config.yaml
num_hidden_layers: 13
hidden_size: 192
num_attention_heads: 3
num_key_value_heads: 1
head_dim: 64
intermediate_size: 512
vocab_size: 1024
hidden_act: "geglu"
norm: "rmsnorm"
norm_place: "pre"
norm_eps: 1e-05
positions: "rope"
rope_theta: 24200.0
rope_fraction: 0.5
qk_norm: false
attn_scale: 0.125
bias: "none"
tie_word_embeddings: true
parallel_block: false
extras: ["capped logits"]
init: "normal"
init_std_qkv: 0.0457
init_std_o: 0.0
init_std_up: 0.0457
init_std_down: 0.0
optimizer: "adamw"
learning_rate: 0.0018
lr_mult_qkv: 0.5
beta1: 0.95
beta2: 0.95
lr_head: 0.0103
max_grad_norm: 1.0
warmup_steps: 207
schedule: "wsd"
decay_fraction: 0.943
decay_shape: "cos"
final_lr_fraction: 0.1
batch_tokens: 16384
max_seq_len: 2048
doc_mask: false
train_tokens: 121900000
max_steps: 7441
dataset: "wikipedia_en"
Each number is 200 + 20 x the weight over its row's rms, rounded and kept within 0 to 999. Layers, rows and columns count from 0. The size before them is the row's rms in percent of the matrix's.

# layer 2 attention query, 192x192, rms 0.0688, rows 43-45,106-109,170-173, columns 96-191
106,224,223,180,216,123,195,222,204,189,229,189,198,197,209,205,236,184,185,192,178,183,212,203,193,193,186,203,199,185,247,211,202,216,184,178,197,214,220,196,182,181,173,196,170,201,170,205,190,208,161,199,217,212,218,241,221,180,217,188,187,174,218,198,190,205,200,203,191,155,193,170,175,205,191,190,183,214,208,220,222,262,183,165,240,183,211,191,209,207,211,244,176,206,181,194,187
081,232,219,236,194,206,198,216,171,181,183,222,191,217,213,211,192,182,212,223,132,198,146,190,211,207,227,174,203,188,210,224,194,188,185,243,199,183,238,191,192,170,177,225,206,156,196,204,216,212,196,214,245,201,187,190,228,192,188,189,192,191,194,204,203,222,211,183,216,183,213,198,186,239,162,179,219,223,165,198,208,198,183,209,181,208,190,195,204,182,181,192,171,195,224,202,203
084,216,178,208,204,220,159,160,215,198,217,179,204,224,199,202,213,205,173,231,221,196,197,216,223,220,269,206,219,165,197,190,195,196,227,201,195,206,232,191,214,215,215,196,187,211,207,184,193,193,204,202,261,201,194,188,261,200,181,184,193,203,249,198,188,194,208,197,207,190,225,211,182,203,171,183,223,205,192,178,164,191,184,210,177,204,209,205,183,197,195,198,199,199,215,183,184
091,179,180,185,149,216,207,228,207,208,237,214,216,191,166,212,188,189,164,180,194,193,220,202,192,191,180,210,221,196,184,203,212,206,211,194,208,205,194,218,182,199,204,194,187,207,217,182,245,205,193,186,212,185,244,228,199,235,209,227,191,163,146,219,192,186,210,199,180,198,215,191,223,199,168,202,196,193,213,147,207,213,222,181,189,181,217,180,188,207,198,227,167,173,193,178,198
087,234,186,226,172,206,219,207,217,201,198,207,202,192,196,176,231,159,180,224,190,183,226,191,223,181,179,206,235,179,181,199,214,208,204,183,233,146,221,233,168,207,214,200,224,191,198,216,189,216,168,200,209,209,163,207,186,183,195,236,193,207,191,189,195,198,216,199,169,174,200,197,222,182,191,208,226,211,217,198,175,183,193,175,248,191,206,205,195,179,170,205,221,207,222,210,194
084,182,207,256,196,147,188,212,186,184,191,193,206,183,210,207,237,231,221,220,150,163,181,158,209,202,214,185,220,192,179,202,183,229,241,204,244,221,176,214,225,178,208,204,234,230,189,201,218,214,185,219,224,181,171,177,217,202,209,212,211,234,235,197,193,189,199,203,235,211,160,201,159,184,201,225,200,172,204,165,176,180,231,176,206,207,171,209,198,181,199,173,197,181,218,220,199
085,173,165,242,217,156,188,266,215,193,218,207,162,224,209,208,187,206,174,244,226,199,215,177,192,188,201,200,194,184,204,196,174,211,198,229,193,195,226,200,206,202,228,190,233,198,180,187,204,211,203,200,223,209,159,215,196,221,209,180,214,213,232,206,216,176,210,222,211,205,184,233,204,153,219,213,215,210,207,179,201,175,235,213,171,215,173,174,239,189,172,199,180,198,213,248,182
082,235,210,170,222,197,224,196,174,176,189,181,227,201,197,183,217,204,228,195,176,201,189,190,178,180,206,185,209,217,238,201,214,174,191,221,212,212,159,243,219,211,228,212,179,197,175,184,236,233,208,192,219,216,201,215,186,195,179,223,242,192,170,195,190,190,162,233,199,210,213,172,202,220,202,224,193,220,199,183,196,221,201,207,176,175,200,217,187,198,164,232,203,206,165,191,246
087,216,258,187,213,169,215,228,169,210,195,211,186,205,213,206,217,196,228,203,195,156,221,202,202,209,210,195,248,206,210,195,204,220,207,199,194,177,193,187,207,210,215,197,203,171,222,211,207,218,206,197,215,222,158,188,209,200,240,220,239,201,181,181,237,195,186,169,192,195,187,197,180,220,182,192,204,187,211,207,219,195,177,183,193,193,165,190,209,255,194,187,214,194,212,213,224
090,198,184,232,147,166,197,213,169,190,217,210,195,200,200,198,237,210,203,231,173,204,178,197,226,188,206,195,183,190,193,207,220,238,236,217,215,172,176,223,187,186,209,230,199,188,189,221,190,185,183,218,226,171,182,202,195,176,188,239,188,208,193,216,189,195,185,210,188,185,156,193,203,185,193,195,227,197,207,198,182,227,244,194,223,198,193,197,193,216,201,206,167,192,253,226,208
094,172,193,259,174,202,219,237,189,219,208,178,194,226,215,219,193,195,168,243,216,215,182,145,183,203,233,167,220,195,181,182,243,190,239,209,199,187,242,205,176,231,201,186,227,187,231,179,211,217,207,219,209,194,196,164,241,210,197,204,177,229,222,181,237,160,211,184,162,183,202,172,199,197,218,191,222,186,222,197,210,205,216,192,198,218,199,208,190,181,193,222,202,214,262,208,185
# layer 2 attention key, 64x192, rms 0.0711, rows 42-45, columns 96-191
089,227,186,204,182,199,186,227,242,195,212,218,210,197,254,224,191,207,212,245,194,198,243,181,184,195,210,215,205,166,217,182,200,188,197,213,197,188,227,230,213,189,191,189,215,180,216,243,185,185,203,194,180,205,171,203,226,169,184,183,196,216,216,189,198,180,192,196,226,164,189,199,173,203,224,183,235,161,220,198,212,209,240,198,220,223,200,239,186,173,176,174,216,198,220,225,217
091,196,244,218,211,215,224,199,184,215,203,178,203,196,229,189,193,178,204,213,203,182,175,203,214,219,239,191,202,189,205,182,210,217,230,219,211,206,188,231,232,218,227,190,209,157,207,213,215,200,203,196,176,180,201,273,230,248,190,186,214,193,187,227,194,195,202,141,183,192,179,193,228,210,204,203,200,221,227,186,215,181,200,220,162,241,177,184,182,200,179,176,184,193,191,176,202
078,146,205,247,166,188,196,163,187,198,212,171,199,199,239,182,186,213,211,206,208,222,172,203,198,176,202,209,184,177,180,225,203,172,218,186,225,173,202,217,173,196,191,150,206,184,172,194,203,200,221,214,226,193,208,186,180,245,181,200,199,171,201,224,207,212,196,164,198,210,227,170,159,197,191,193,200,210,154,184,206,182,214,199,175,223,203,205,184,211,181,210,199,204,224,163,193
088,180,181,227,216,196,215,203,165,189,199,202,178,227,232,197,178,151,193,217,225,191,178,221,255,151,232,193,202,183,201,206,225,194,187,183,202,183,205,219,218,204,220,208,200,209,194,202,219,201,256,210,209,173,236,222,175,251,207,236,188,197,189,219,211,224,216,140,169,210,173,202,205,188,197,217,191,205,184,210,204,202,206,187,163,208,187,212,191,200,220,194,177,186,215,162,171